Weights of a small transformer language model.
Size: 16 layers, width 128, 2 heads of 64, MLP 512 squared ReLU, vocabulary 512.
Architecture: RMSNorm before each block, no biases in attention or MLP.
Training: a variant of Adam for these matrices, 138M tokens, 8417 steps.
Each number is 500 + 50 x the weight over its row's rms, rounded and kept within 0 to 999. Layers, rows and columns count from 0. Numbers have three digits each. The size before them is the row's rms in percent of the matrix's.

# down: layer 3 MLP down (transposed), 512x128, rms 0.107, rows 213-312, columns 0-63
# up: layer 3 MLP up, 512x128, rms 0.109, rows 214-313, columns 0-63
down213 031:440547537544536487515463442476487585364503475502493487475490505481464519491412549419515497479438489435570470450584468512506543507598472482471437575447472536524503416614526448600599526526450512
up214 124:555476549500495535540543579428530519547551553588479529453513441370486457527531518479470499479608532455514440491496505559567470553385459521498537454529515508538501426471376481461530487560454491
down214 128:512522423618469528542539599585520487455506456528595506474494455535545503566409452520512518540520549487533390557411498454455479573458484427515500584477551492532523488477532496534523516508497426
up215 133:458491625431546491624545470428522475500540575551490453449452566529561520442500497519446522397467501474583459486559539515577530569474550493484407510531418447529550516461436451404561512486460406
down215 135:441479564480492446614470494546478503393521532459470565397513411501525440469457505499457515598460453619564519386543438599494420510474446434473498453511547604512483483441500527511456597509520383
up216 142:474457481442585569442592540492568487527479561529485523557533485466456484448500519485522451378591529463550409439488589534527506469563538521561550426582391444554503493478409464504524521556506412
down216 142:473523456533487482558418482486375408507451512575494477474461488522563475488477425427513536600575380441516472575561465454469484516430465543435429541440575487527566501481536511443546503454465432
up217 057:538423521509558576443524444487573566561523576559376505493510523481510491485480559543423502420528533432479472548513507509550515452517566506443495375582443505470508490551492497409444490546530457
down217 053:558471503486506429520489528513476531454447548453494545444483465503515523534542428458522530527424472507569464435508489441460453499497456590599530535478573423456375468519513413470532482419572552
up218 048:566487529474495545538563551529605544487488510542462477525466511462466482458554587559473490453531539440470485567491495517462510503511509447490478414584404516538548498430484519444432510525510496
down218 037:425590509535399441506462532584526521463447499534576504543486587548478554510413474501441571583498520448482497480600506519486528476531440497521483474469616558433464390392405560545511513515467500
up219 054:522399543462567498514545488431547495503465525509440429556585524518488483444488608491432475424630504470449509460549609466448499467509474481514485417593395457516471518512442489457487475521472507
down219 044:502587523499476538517406540547444542498581482549525517492483364571523461508548485478500518532542455545565496606463531419530544587536556464383393535490521543576495485400530509468442452568470413
up220 031:517490582455543486523559492528599523512526541490399513490510439463557478525462522497414459451603558464481466527522512520481544540537541484498472451587469442501529461531527496385451489478526396
down220 025:384497490572443554449502515519510540452565441496451511540638463519513490396536507599460527466478436442533536527437488429482510475500528507553478545459466641476433444520370479486528501519454423
up221 129:449457464529515469576532502512510455495538469431374518508535530490583515433515494435466517513537558535527454515508556591493593443482456537448383450646481414512459485492554490473474491455532419
down221 129:540449528507479411503557543556553487489442554563531424558387443441436472547447601432409529408494529469364620458536593549566469486517537453491613460468452513495432476549477551472462514408483475
up222 053:541453563521556536494512542551600566501506482541443460458479465548520514531585602489479450446544463492416490490588567453547474438445464519416435437648441467476485513459442491427476489504445446
down222 057:361514453434497460445441528508477517472528590516412481453455633386439580484417427463470505417459500497500480504492505480524510485547362523468448551441499489528533451540518470524545496546420511
up223 038:528426631476560501512648531500576578490449481458467517490535550443489495439527568499451462465621532429543453469470518483510480498462492569484532379635483530450525427523514437422473462465533443
down223 031:458465556423456478566559454620508478434510536431377494531508561569488546454498429567541545465518480595499578484465487430594395550463422541515552531492576561487537484550502522461470479526499457
up224 037:543443509422557514475577531516593525466541491523472526446469511449560482474491497537426504438583514501496483523479520452540570471436527487518519456570457446478542446418509441383453451558492483
down224 029:505460481473503458543485478506544465503551517471485502549528547556456504450489405462553408515426519483518589485438507521510493493451449627497472561406584397550473569524423464503521516414476403
up225 028:552422555489497493533491546502576550568472534591430484480519497426532447393529525497471437445544526426463492501558538515547505484485411465417520407633439506566566487486490522514508532539519479
down225 020:492588442549484506459491578440506410480462551498480529564451506462468509462555427475582492538485508512484508549472548610441424423525577496599478466456542508427492627498427513599533507421492470
up226 050:601455606498560520526526531511552514452499512470442426454485502432482527500580525517455448446634493469489463464515545524531561461521555425457534384616456511529543455501478493449470472554477476
down226 043:469523508503525492517612456509489491616610410474518476529549393511496512484531454536447428475428445466510513441524446606477565521573491589440471535502534491502544538516535482532504474421490552
up227 091:522497519478504521512553506438498494503488548521404543458503502481439537570554523535451538480505557469463460514563494477480443477506476525547481494530408588484546474503489635433424543561501532
down227 076:552494456482537458472530478543605486485586426454543447456506436499503484530508483536495511596482500470498447506443545610557663538488531547439510525488428456604467537493545538477513513523510522
up228 052:500481514427551509461505527532587549528565458505436482468539468487452451469542598557446391416565535442495509522507522507461544492463495548470438442640482464475476429487449524428483456548508540
down228 046:585502446450434477485557442506412566472467342526446534565443532444436485574496528575499420481432479532506510465495439488585538502547476422407516490455473515533533434470477441491623400575464502
up229 123:466396481542459470534485446515529475596449483486412498534460426460479470532585569495483478450533508541455427458481440528548399436377498547463528477509530466529573474568531525485484437486465552
down229 126:391456525516510586565463523512519437441557512469462547457449482383421489501453547433484474485487489549571539523420485486418488528480512594478418544463577408436457560583510515563490467448493400
up230 041:485465560494534476567598513471556550500489530533482475451507502460528524464540530519427432469602501446495512472496588406482508435514567530494450416609461547506475467509513522465456495515523491
down230 030:489485351521628472513531526447420534498482515415456465568511519559487462538451533425435458405508517550514479365489524506551511439500359470551528572420553521513461535582549541459544574451544474
up231 124:478448521508517504474479488433503572554476468491353543461585527513476537456538511560460484360507420507609479466485546480454545484482427491409408471541446611423506536442547549494445446513423541
down231 133:576499393563484490486557457388565414558427422413419498453414466521529461479458528583544472482506533561503468512495481515477505473475476432505502542532385481371431525448456573412544566427522508
up232 041:470495506498552548542541551564602511514516468482425445453484532467459453452535579538481440463530499416499463534510504500494499540421536458479526440569428513432513472502511456450451416479527456
down232 027:491520424497507533542410569566447461446381596478553519512546420605476431478481486443533541523460551502502457544472455487480539505494566517593536551434542500491529470502501525554466549508487470
up233 112:518467530510531572540612455461508476585575412568471552487453555505557522448471528475542488453543431457493548498454490446455457475505449523545555441581495455527526475559452470358427539454439527
down233 123:462482541481383610512479458512542404588437618524504489550443465501505549435483535603509542525462542516578464598480486476545475483488547597505554563559519432499491532498521506533416523489490540
up234 041:570459574448541501541533542453599593529535505577465477508489528483479466497532590503451487469565463493480442576502506524520542487498425496402474427536429502518482455539508491443482523461473510
down234 036:426563478529495467464456596569468470535512466495445448602543539528496537419436447424655485446504497487569567518608576526395427581504472458509536526622509479532485548510435530534554433507506508
up235 137:549474529393514462508523582545622463524451458485444485496545519428528501505511623462516428409598502568422542515534575432476501516514539507511541436683360548530496412500561412417447446482566603
down235 119:439522403407514545422480471517535484510458526460509531515442509483534490400485522553464478514565549523468552484457519598502483510576537500416557452494497508474502488602463525428533612452422497
up236 040:509471588474566444524552543518589547493522528462382526503496500467539487466524576557472460479624474463500429534501637444502533458526485465533553421610432509561530474500460527424400444470472466
down236 030:448488458598482587439495538545512428486500547522577562436453541561489558428493413420445577475564464482520525559494468535545513404473484532368468471518560534557515528554507450545483449563474495
up237 117:511480557529473544515492527502529450536524483602451571334465436561479545435517522587500457551561474485550452509608552505523501404438473576432533525516521468523455419556585456492486466568512402
down237 127:452522497501511349487439458524462506436448560473592502554483423465514563567408512505416527484489529537451459551433513628534489466643498546565525493421490523504483465588487468566552543453494557
up238 039:512445508435547500515512535455577536517537485493460488443526489449469517503524575518455470429582507506441451518491536533459488427510483509436505400546405491472536480482439446452441408502452423
down238 030:515551574507495506521420468466413491499515500494463569496501542531385460499522458487550500478518471514464516504543377399495490437506513519499547572371454506554570446505476476572498545601458556
up239 140:533424488531487467527582443478616510401532545462472398521552477480482384547554533546446528516527485461502456472580497525547494499504415505463465386613456561520477492439447471496471526473509496
down239 147:509489513454546415569450531468344558450477466474511483508507454495404497516503521514560500463457555578565607548442472446370597500530493481608591435455543589518478511514499495447504586483472547
up240 052:543372536478579491526501496510644472510508515517418482431485509459520447472544556530450422449558480500506469505568510508583492486460481527403479449560440537524499473494484522469446434509476457
down240 041:483481467544491529561474459526490505482467534460496555483478489498487565620528484461528572579462555564444472405564474552463482484461518449521514495613635507465545420479423432485486538581502489
up241 109:518493504423589504488491520581543553556471448560458533481532512483405527513481472461441462503565446451452404586580536484443458504456540558543565507524468524517488442578579435451486452438568503
down241 106:540545554474489451492538447511459448475485580415518479519450523479521585394471605561528543519535616469476481516425481543482461446508506540486432458516604476515489464423477493504465510506364584
up242 128:549474556420448563508472466556514543496534469493524451508528463473497498583446531501495443502508459515453485420544573461538491454405576548449527377586474475532488408580340573462483461598494493
down242 137:504579524549424547420413536516483541479468523443404549539526614435409480513481495477489472558433503531545537547491455464397477507508570473626497547478494399479442526546488499508577475430516542
up243 118:636423504513495409488479519395518561554482463530503552442544471511499443513516492594473504488500507481586438494546635538578519527369521532385436482573465502465478473504376469414531549513483450
down243 127:521500507444565600484585538547448482556369397483505536548445523507450500545489570520475498463476483406472517497557427562559468573453489457564495449423581409538424444473459571509519519591516486
up244 130:578462548499523529534508524541572589528487484445454427530527542494518353458473491540475427534550424497542459564513546507470426449508494455546487428531491512535398537467535430497478498484521554
down244 131:550390517553545462556514600489376465527461525470542534506499536508474521461386549501612566500454549489526512485494498522474457517538547481471386556437447463531429554480525575587458521448555533
up245 126:587485590514568473505458509458625572444425548490483537507531425487521437412457506473525459511535495436517502511461510481517428586484452509519483453558477570610541514522386503529446418553603450
down245 128:365445502586456447532544536464523407502514497556446467545496496495571433466511478505471481596484555537550500507445454502512443504484434444671459434443415527484535543481427460572571467446502376
up246 102:439501473558557511467469484460625553498560537538427450440500459525516443424545507483482487414529470452509455514546554439427455509456530555519544381573492538536547541539547435502506459563565461
down246 108:486538441579534449482481477525481462537488544467473537550518571554476381443513486514587528528364485506465461549520483503473457581493512512430448449491565536549553629539484422521598472536476476
up247 037:503485538514574456531509557543599509530526502490413495457499533472523435455497529574481421458564417495554459501464519497481473507470470527463532402629476513557564487526462478398455461548507450
down247 028:529432466529478533506373517451491365456404438560510618488543499566526492455524496515486448537542427587461568555527530540417489458488435546542457497452496565485611445518451549572426490575464520
up248 125:517441461505573531451466528504522573519491528560526566491469505491491432503586586474394523487560480455437425568443541488493438459429480499370423399520552485534520440526501441500443482414514459
down248 127:466515553553465561491418414518501541467464523543456516444572465482499425471470391487536519539535535523553505625518532496405555479522488552492475556598465430469414532511510509454416475505436539
up249 144:454483593538520513493567563492567484497509468569370527470546531483559543428482518554475485498512592449532410529519490478558541492513514482519417464501459500522491523437515472427518478507548470
down249 140:468511444583521519537413505503570549480577537500479536486534502606624525516497478443497492563517505583351553594432534542523509519486542518599512589517565541483430512490427513489500452472533581
up250 127:479555548477512474438480501561493495427539604543366543447536575545462533443601587433433463496494587489556492473496520603563549369498457477495572474528456474506546466451527456511507398485540481
down250 128:419385485421439441565575538511490463500533413511471450438521438505514487389544491460443488494477458519505586578476536450521470431456538498520473576450522472471591567568424578554475421550488458
up251 123:502494521564473466474541514486521489511565537532426512430492469484513512608539625575381431413520436508535472485536505539544520435392513464441457513524520545465484479474548505493405520527499456
down251 133:474521501461447500572582513512430434459470446547508450487549516497526464482545546511510439622390490486511489421614451529508468445500550481434451425491526459533539464469493563525458520495555410
up252 101:477513526518496540526482558521538466448515406555445480501460513465508545450565491470489477494647460539480439586528498399425519430483469563479488478582443537475493511508549567395491499471505438
down252 111:516570438548525568484444480488352453468459500555475461470463488445529557489504606411521502588538444444551483566459492631472586454571466521585501579384513524542486528627500528462514498468476468
up253 046:564490516482531481507493553574663521458491523523417487438528463446522519499557533487449410461549516527500484497608528534494511482524511497463471409584479525517517456468500471443448425560479466
down253 036:552547525553467536455458423508535425410498518513526479544511427577374461483520552517549487538502556483460502539588489501487514461489563520569469605527607483425449569462509482578534424493485637
up254 052:497422473496539482509501468481588541446532516534350492490559546449509459486504503503457489404591518423492474547521536459538426487410531485486509363609448537541475470494466510426414482475488558
down254 062:451492497590587474455507474483526504560459554472618504472456559559512490463512502532565540533404444555522410498570534511499516392535479534543451547494610510580518503560576438575630581511498406
up255 145:557448502556519540515507563519659493422537454473399538530473529579511612479530521499423448492520497453485489542509481470540491413556449442519568438532530494492538501489590500484419484467524447
down255 144:534621507424462405523520518589509468529424608450560439579417473449556508471517561523482474517524429465543455492439545588543440518522475460545442415524547499547461458548474617533493464580544560
up256 133:513546585486583542491418392486492598487487430491388438513540497553522479440477555485505504497549504543452511456498696497529464532463472536473469488530460488420541491467437527506412499443526518
down256 129:500505463535501524549495494501509570419468489437414500373521503464562531423588539389551442459438469501491609425527568453440540541688505492528491550507530513449443522503506491457548570501459533
up257 128:528434574503532448479509532442684468473523490446465537505571547497449489492553554556404467391537476518544523490488502560480468444478498544494534485526485492486563509468435432472520483470464385
down257 132:427516594459517525514465518511517467399529513542477453558488576625471541435456536450455523522513458495492566480471551416439448498561536555537555572450475536458512564425425558506518555450486471
up258 121:587450510483582576455491510437540533475538448531517503555570491587519566544623483470393446472530502540542492478512581448483498535432489458439445410528531543501450437475519481499388364532522501
down258 121:537459543462531463541525480512457424477485518533523526519509524536547534486533506475446463561518535550451500558595421453510384486580418551508558537477455445397510556577502490534520470441548488
up259 046:484494534491585525543499593530633546470486490554461485476518480478523543506535546560452433477591515477535483533534539420531558552463465449513472469660421483478537499480510493453439469536488501
down259 040:524527533466526442452547477477487530575485539493512396380455506500447502448485540482487431497493538524559530466547486528461501433443479458531490473497548556585423502559445559527485535556476563
up260 051:511432562452487469477459512516602509515572487539517473466552533467563508501455549501450501478552513492441476508502554503514539530495479537522490345598443482496524493491438517379470488494513441
down260 045:451506540524531485418477561523474474494531422479535438553535569418536472477433414503458545569491529556499630538494471477444458498481462538512532591575555494465470497468470476526456592457452504
up261 050:575477539466521493503542532566614519524561544535430465463506518528506480488554587523432475423543503471446463512569538452526530476427511518465495402638404423500512432499558513411421524467528581
down261 045:564460483587420566451533536526506443570581472448540501514525463590498497568490583480472546560434472449469502457419433510529498606579505480542544512529531440449519594502578472542599590455542436
up262 122:480439546448512522526555513455596515498511502532492570527440445469457354512452631471491507538502498528521438515505574531597420402531532458448513477522537478506592497601528452462496384551517440
down262 133:469474352489553455532501581526507425393557400460525449422533569550488417482532460553582536434424467502440503466590523443475519560496491441510527450486447527509511442480475522603500490492570545
up263 127:561431461561619540586537559572506521463522457443346542487463537549453421549514499592447469515547483549574500542472522500435516453541467454491485469525463376505482512538514470533463560427492469
down263 125:490476545505398461555392445611376507450565462432550478577513451555397492523445506454531511509476555505425506523519507583459492475527507449556528457468526579550446528462432508604501445542488570
up264 069:529476541467572459495499523550593538520525522507465500437535486502455516471568554566455430453651538470512422494510532549590574434471563492443478473600478498472462432499500477433456491559429470
down264 058:475437523625468495536521487475549527541507488525508514471513515573471545480557585483473457553429479462584586509509502521557554494598517436499514365457514540520406452519543491500595505448528424
up265 036:531408587480580466511540582483570536551496554493444446508530497474525454457526589511470442464569476472505399491498522502534522522448511509448455442591407537549529442500449558437487451464475488
down265 032:566487589475516473465405395466553624494491505387514471445495542509467458407508511498496525520432486511544599520415414572620445428470483508390531556501478495434440549536540461476522480521551556
up266 120:460438568488475442461539582455514510532499495492433557356447465534502480502503529537352473440558499540510445456524460581572475426461559468515525491535414467456505405559495410473523495471550483
down266 113:487483521485574444450473450441433503551518452507575501539508432595420618559516477447495435506469527409573570524436476488470496470522475565507503468405535500551458536561563518416597543430580443
up267 042:572390537481545510544561511513577525480529511572434432421531509503519499472555552603481448465576497484548487473514446484568507479469458551498503421632425508493489470466441480393447448470471519
down267 040:432487548467390492520397423591474486516465513440453531474474524604454517490522456561494523640501450574482520526502510451489450543520431558416465479532491568349570502464513541530505562539590499
up268 141:496481529473537438487475545518551453525489466537440557454475588518540573412489498528471486522532606452494452567521570429479548440415437428510544500527479546484475451485617500456404459483519440
down268 140:525471428463526420460548507532499559454533610458589488461450452455403507506451572457493484519487494491429488494446575411558516495530482644590601482474597527553503590577532548579598515514483529
up269 125:476414442513573452499503509521505515625572491464389463404508551472519526561603528532437491401509501524542442494588570539498510534467565506522519512567461496415483468445514482470513498474523474
down269 137:573483465461510500444522496517532582522565442580480496416542515481472468541492486510529558434400573525529540423501542448530419564513485557459493584431423459535493443535465630497566448520569514
up270 149:566458578555552568496518530482551588460476470475443513422463520480553501555488564572384449511538452448424446556552527456452561481527432537483434412598409388523469478498501450496392496440514545
down270 135:540479437519566553557557543516438537562589421572505520433530485468544495499475452553439596532583497474571568493448469467551434461502527465578462514481479404477543444468545570550544534533484484
up271 053:574474524467508500534565494512607530543515589543489486430513517473452517484517600592464490434571511425492516487535518510543515491473495539450542390607420409505537493471546424429403456462526532
down271 047:400510407493541568590532535536469511562582535569463558506579470446483608456507422503517436485481491506449442510437424561543486489480425472477497506473580555483615406485510557510536515429445525
up272 036:537456574537620531495535544485592562458490507575446488456519497477522466522542523491407457500592601487483468525582534548501544497551503531443498387614417518497539449516484522435442512459501435
down272 031:582530454474443464576530478445507525438469406539474588526582528550483484519495481432563485458547456571593520388558510452506494574617494499531508496397532525504514461416493458554575485547534500
up273 035:510485520504472448551565522498602468506553546597392478444510516480488421536544544525437495479607438430455493433498532504586518515500506504454494448563442515491517441477550516432469469468516429
down273 033:425401491558581495439534477512490495560585562486430566506461486415568481518490539432438568490515448524486525420498471395431475505449502435524495489518479487471514533579530506496488419487369403
up274 130:578464526455625464539560578542465501477435530525368564418546535409495453480510565564445508452504478506535515419531497515455485494525487486497506503604374450457528521515464523452480521507420493
down274 132:482482421460437583469550464532535580478462503511541483539501492525528527514509485389513569545449523459550452490448548486512516610538494533567524528464541519429408587521574529490557547498470512
up275 120:519491482467465449485540564435492474481493550578476563449547410482456527500557534502504520511512456494541515424497478519541494541482542517388505486548495468479534471486363545472544554466433454
down275 127:367416446455475489445476524510437512492531500519536550578485493467543497521544521446575514466475530522512511623484426563519544514478497428443541442514548556465611433504522493606473533488465523
up276 123:523503491428579458488492491404546494532546517617446528419511556488543471459544573519435516404599483430443531483519598495479532478446439516421498401550498496468602499438503462405523413553516448
down276 138:539544486518549476539472528496540418497456403518453592505502519442545474642527463499527480489436481507486522458513548477370479533534423480521449480544500592525448519540485549548562509447573591
up277 124:548406544548477453472534533477597472476510557473476461503472496525454429515425503465429447447565495503459361522555511417581441476484476506525540427555464590522466499510526541448488454465437447
down277 124:619627497539483443518519478580460582493489498518532470435536496606476551538467465489542562599502490567542448524442460532458481498521520457609480528517461368497476535498420514479541523560555615
up278 125:598464507482533446498505503515654505580501481540519525545486434444497450521454497577386425509615438514522450519519570547556490471470520529484523465561511546493537467515439467485526457496522499
down278 136:563495505492529429540507547507533532463529440446475554434571567519581523540475465434480419515558497504527479472478531486529462572587552434488486494421455467513528590458443481482561570528535521
up279 045:544431535524515497535601477465549573464512523426431523515511536426524483496517540570458444437623496490453484461558527520482491496496428437484471358595406449524538494522485462427436405537468556
down279 040:500548495387510474521471438603549535412501445463479512550471505531445462546476453486475479441462599505531471554554438491589532464594627532452498542517493502511508558496545579451576434590436535
up280 153:627501633434604554599527566544504524484536522466486476412456518529513533434503593579469469529536578517517496518446494483498562547563410483423528498561333458515498519427503449491384472494514500
down280 145:554493453510506460435489463515510448475437422531545512543465463546335501505537514461500560582563458450528481456471549469627514483541419507556478563498474591513472559510476505521422401582440584
up281 040:512445588464524474541597542553571580571461537500425497512514443415477491501496561532468430500590490419474501487470563544473541438496550503448536401577450446521475470476434497367474476443491500
down281 027:499496492452498472515513433542582503575394573469500545546494550435503494615595488506539477488465507568529614519487512456435452490558495411486495538474587582456388399514471528585568563385471542
up282 037:550439498474552471487531538541588521461532488453413514477483461474506517495534596531445435462625547517496503477486488460535537491499495500489523369602381439532500488514467484370436496489465433
down282 032:458569444449379500508470483564406545459495543466514574519631445542486507518565545593488583518443544478451466550500544534546469477547575525527513555561546581480557511472528513562510540547478493
up283 111:554479549544529453428477607489525513537473422511496573414470567439430507454539620515400515455595525427514426597492470502402499485506483441555511470542464390501584510489559493480514497449520470
down283 104:568498523535518572371483551528495532506538532556485452532512467526488508450547540541456425434454478454496560538486474463524547490554443458469467508388534455522512536461452577493572481495418595
up284 058:532456556437478495566532507443535512539487536481414423495483516473512456500503522568411484458648496395464475580543531480526544539492540463498467452588505505466525482486470546373476472543498407
down284 064:545529499479462461568519429511396560473515395445527560466513524583469481543573425512511484567442423490501519521560462442535527502516543495490503459464548604418510437465558474557575403436353505
up285 126:513498476492591552533540482502522553504516521482340476557508467477613526403512495530471460509605600505552519514497537549514480419474401458472388409549517425507462461399510457456487518525481472
down285 132:473444590506482492492456462475469597590589520464525558520501468499464548553507499537493556515466453475407581542520527505559480452443549480530457519462380617465464515569483496445483575523430538
up286 122:459401508477525407418554537479536480535536501535465513510500469467449550499462566513480390476552540551585473593507529518555545469450458457500528417509482549503495425536594515545468489547467383
down286 131:535533468447519417507482495503362413506493461448477479536545522468481367439512476504521475464529480502412559514478521536443409450556508399498548462527477513480536538508510489537469481471489393
up287 044:493449573472587497500555504473611525474483487499468465458481462483514530527537547508454455430613448555456443450503578558505494562470450458466483469570446470517526464474493484413420429487530513
down287 034:486500530448464450555515532451471490524547504458498557491537580418541552421499369539511520533532478532555508565509525441551505539392416509561556483597447492513470431493531455380536562433488475
up288 036:566473615512571503423518482459654530504441446529436491495518501494499486512561597546470446526601493445483515472550524433472551448491465511475454428581368476486514438514506447429487417482491504
down288 031:462483548540493542466567550509447479457476427579552559557580555559521491454484486450533464512463447441532511479438524466618535492450573466501568564558461527527543489473448469439482452527460516
up289 093:568368492392568476496553445480500592557430583444511555459463419422559489461498481455525475527546530439504529503502568485463538454507523551422353514489471541573590544482471505404515456472547508
down289 126:544474536393467471469514444532445524492507469523450570518479516523523449585455470419486513511534612546491567515494494493583473458553431464470542491455496544458515440558469551471581445442491622
up290 055:543450516460535542490560491457560548496464563531516436377486436497466444482483600479444460489539515472529459440467590482526497506528516469419464447562454457532537427532457499393403488489474488
down290 048:488582454537590490507476520568478465532389490396485548505563507501503461489417522483572467477486453502539431540551530545482463576520514519584513472468537563450454566469470628511563542539427527
up291 034:582464545487539540464551535463570550527498517560450425463462468486523417460465481554433405484554494404525496508548560512449452524480522542435496430582424501509524464490569450463438417503447482
down291 030:460568529480470532489531382431498534497464430518462547442512370569501504469506553530545600471573512387540461445569518404500584545496500486490469534447531534498480511466447590455474523588464566
up292 141:537372575456475499521531494517514509444478535504287516433501525486410536504522534585406508468480465468518501499498479544528518455493443498502425427524425539539469517578524504516485523480413468
down292 139:479455597566470472434448497467447449410490431553564461498538450460512423594493519549559397418460519481428534599559482488511523428518523518436435477435517466459445487440535444534484533461443490
up293 128:469416558568513543465516568501549548483468411559411523491466524498554485485524636569385436393541493504530481539507548564529398511462439511502551482515430511502467543513530417512432511490506495
down293 126:496547445449502472466485570562464593511425471475500512452551387443591479477385498480492488515502474532485483505514512421455567465629523439487525492471414445598542488479561503555536448600433493
up294 042:543460505381538517517555527510612540499503539462440445511538544442501457479515577547449444420609501453530493500461531509550566497477466501460515385550378470526505451425424477463449503491443447
down294 032:434520528484431512386427482583423475489408495435451474498463493512566522451557415401511476514339513544522564579462471525495444465497443528475479428618530423536580475546442492384539572491448493
up295 139:560405511448486502432514575534538591487576499507332529469562510471528466503431511497428362393579549498517466566558479593492446458450438503456494492502508516538539513550517462505479432466462462
down295 144:521450455464488486487581467562333519488517491547456516514568568576485491534575502458476508558533544534533541479502449477511472437503474502509497601454420660483495486513488460521555511457410492
up296 137:572455544514475458449507416558493571481489462458491535409519483510489488587548514469397499514545487513554474479538474497477446482458546494389550499550474456564550504518532442464496517485481503
down296 133:415540533526448492454389489548439519507561556565557440515452472506588525529489476444578454532459522450455469600514512530476459486492485512474562466489463539507522500482420583538494452533437522
up297 042:503484514451549510540571497492530542555472540533444473468497502446480454471489574589477498473616526459454487475587548425555489491517519511504454419632429502487465461474453502491408517543482454
down297 038:471425502606438537450469520521504434524492615539488519464484563482486471473531490442439625476517469491564489572451508550513495483455484499492424609454398409472450474437485511550454558503486454
up298 040:522485589439570558542496540567611587524549583478457479436482470431500477494499477466405442497523490454453425480474527501484499551503511532441478459565488570506578439482518532393426442502477474
down298 034:513508501517473508531457481488429522520456462526472530524380604470548513458506463486504418548472502589609531512493419486488402526517452527588508438419508478457557554434497423521603526464505559
up299 114:502446486474482440475582509490530564433512478484493548447555466463531453525496576506448533383551434488448464463481591508523469471446487493477433508539518504516512496547496454466478523472500470
down299 137:522464473475549469498643499523455473564527516449502502540508528409572455527406526490464528509441517500407561465374586530518442488552418502495470483529465644508452521552481497508603494440465481
up300 047:521514545514568482483516514581652595518604532498423486472539457442549494446550546509451397460558489488534451519498517496446566487478476515502440438565423466518565481492474470400426452508486505
down300 042:560512511458475475434482527477431532440465478506529517572550493522488409515493579459436491550562607421568504544453473540441488541455493561505457572468551453524413546516509518571448532565421447
up301 142:471467543507495502474489553479502525442554513520457490392481444498556460474517559493386505469472505480518407532502495489526473512520533468435614499510409551444552406430554496523425522512528389
down301 134:510489462521595521476439462445425481514540440517566623506548438510470430442484527537524571484411419465423507454390450486462570517519529471503556473438516585509548526587505510529579459565509517
up302 122:462461471424511489466542563505570429518495520428376467523537546474496507493515559484470507467523529473552415530608491548623455479547375558518447469560496537595610518482455482415541525494549528
down302 121:604447525503445489495522526511526515551498515439553454561576559444462601599571521517375589519444535534547503534493496562576482489475458470477532498479539538444472482498522510476545476479456482
up303 108:510454447411470498490507461560536564555484479459559472400516429489445477531449558518457423460623451547501531529534581485527495472420515613414522494495503493452514515487498537492505415554488440
down303 125:510454512456539480579533515540364519490518475483479577485538444580470428532467435542499509522454498478515501525540501471470513455543501526523481527378434535518532451509510527523634525471458518
up304 058:509466529446534528456512552576605581502586398520461512469506528454466468457561621543462513426590486506505472500525554494514520497442483487469494396624498508493530475520489449438432451514468467
down304 059:531422454457474380492623552454612537516459509485526472524477599397522452563458451469425484477364545513559492626478486477523483426525495504506496453462541469571421468519526552401500461560535637
up305 050:559477520466557511513485504514623542490494532500474487501510477460488445503508601517476409488567496491482465500546516485530452470459510468511490435616493474494553474515515491489418435425503477
down305 046:447497400548492531527462583555489515601558428429519476533500533500502465523514485504521514553375514408462468598461495484441553465535516500494558526572586534500460490531517536488476458405387574
up306 119:557496519402531425594566445562491469477452592446432514520494461429585462516458491519457448435558353518484539432493552531596462445500418577450489509477442474540569474366494528388468548518405521
down306 118:514438466438472503523535459505441505521484520483463582551530499514532583441507408497534491470438548500453476567459530542520472477552487433460505465446472560568477461494456465459531507533515469
up307 126:485504471410496488559569533491483502468456471576486511411435543430478489441493577481419543527544434449519498453540459481519475543477474500493467476588458416467439436529368531480480417498460513
down307 119:519466496542396495454533460526447530458552447524481475436445514498426482533497546508444486470488495359512537483433485468599505523498492490478551544516494618600544538528464538515589406562469521
up308 046:525481515530533498545521540495597590467532480523451505493544497405550459469480583540479474419563428501474440563501594485482558507553541547430496410580447450559482509465507529380470463478494468
down308 047:477422485458468510563427549613477541515661433535433554447523431562534527488554472452486514589526519615461565461560484519544475533573517501533500538464531517506537443488486538499578482515430467
up309 187:529440491471605508493444528458624568496535574465439495486448529532475488496503514499442425460647597520462445451527464470525489458497459543416531503538506481501538423515522459460539449487498539
down309 152:428511514542591484548470507471619562491451527507494470499459500468495529456536507445480470449505525505477508455533489482454499415533469495500560652493509546533550539533446430444622512452525524
up310 115:448417591461457478450513564524509457492452540552488465493492482390488504573540586546456400416539438427443490466457490554551617486403548580446521498522439462511525381572405469497495542517532464
down310 125:513365524570378514482491444361362467440520439471518505544533517457461457541442516496464450455459461522507534457607507559538522459541622433506450528424518428480480527427409544516512556469502519
up311 062:558445533439523510519527454544598531479514518484439495468466516432522454468466540524371507446607460442493458547549530477544507509487492431487465433597443418414528455515546457498450442511400473
down311 053:505417518549348574532519407516566490542507425551454486538470456531400451514472524506475430477441502493583501487475474373481505560508478454474488419456371482584495503401461463535552545474543494
up312 116:527477478443570553541520513533574544445462516476496463521483582491551494533453545618476591483451547449515508528400529459450579570508552576464484443534443431518589448492568522500431429490488501
down312 123:492504506457481553368476490593501475540448498503464467498429537529471489455513478466573447581505570531581490526600476511460421604411484568450498516483518499417531453477482544484556599489448416
up313 036:496434512400580465491521497484513526492465520532359481481537515461518474513488550526421420475645462503507489478531477516496491452505454520493518437634425492535536482548488505416462442534517391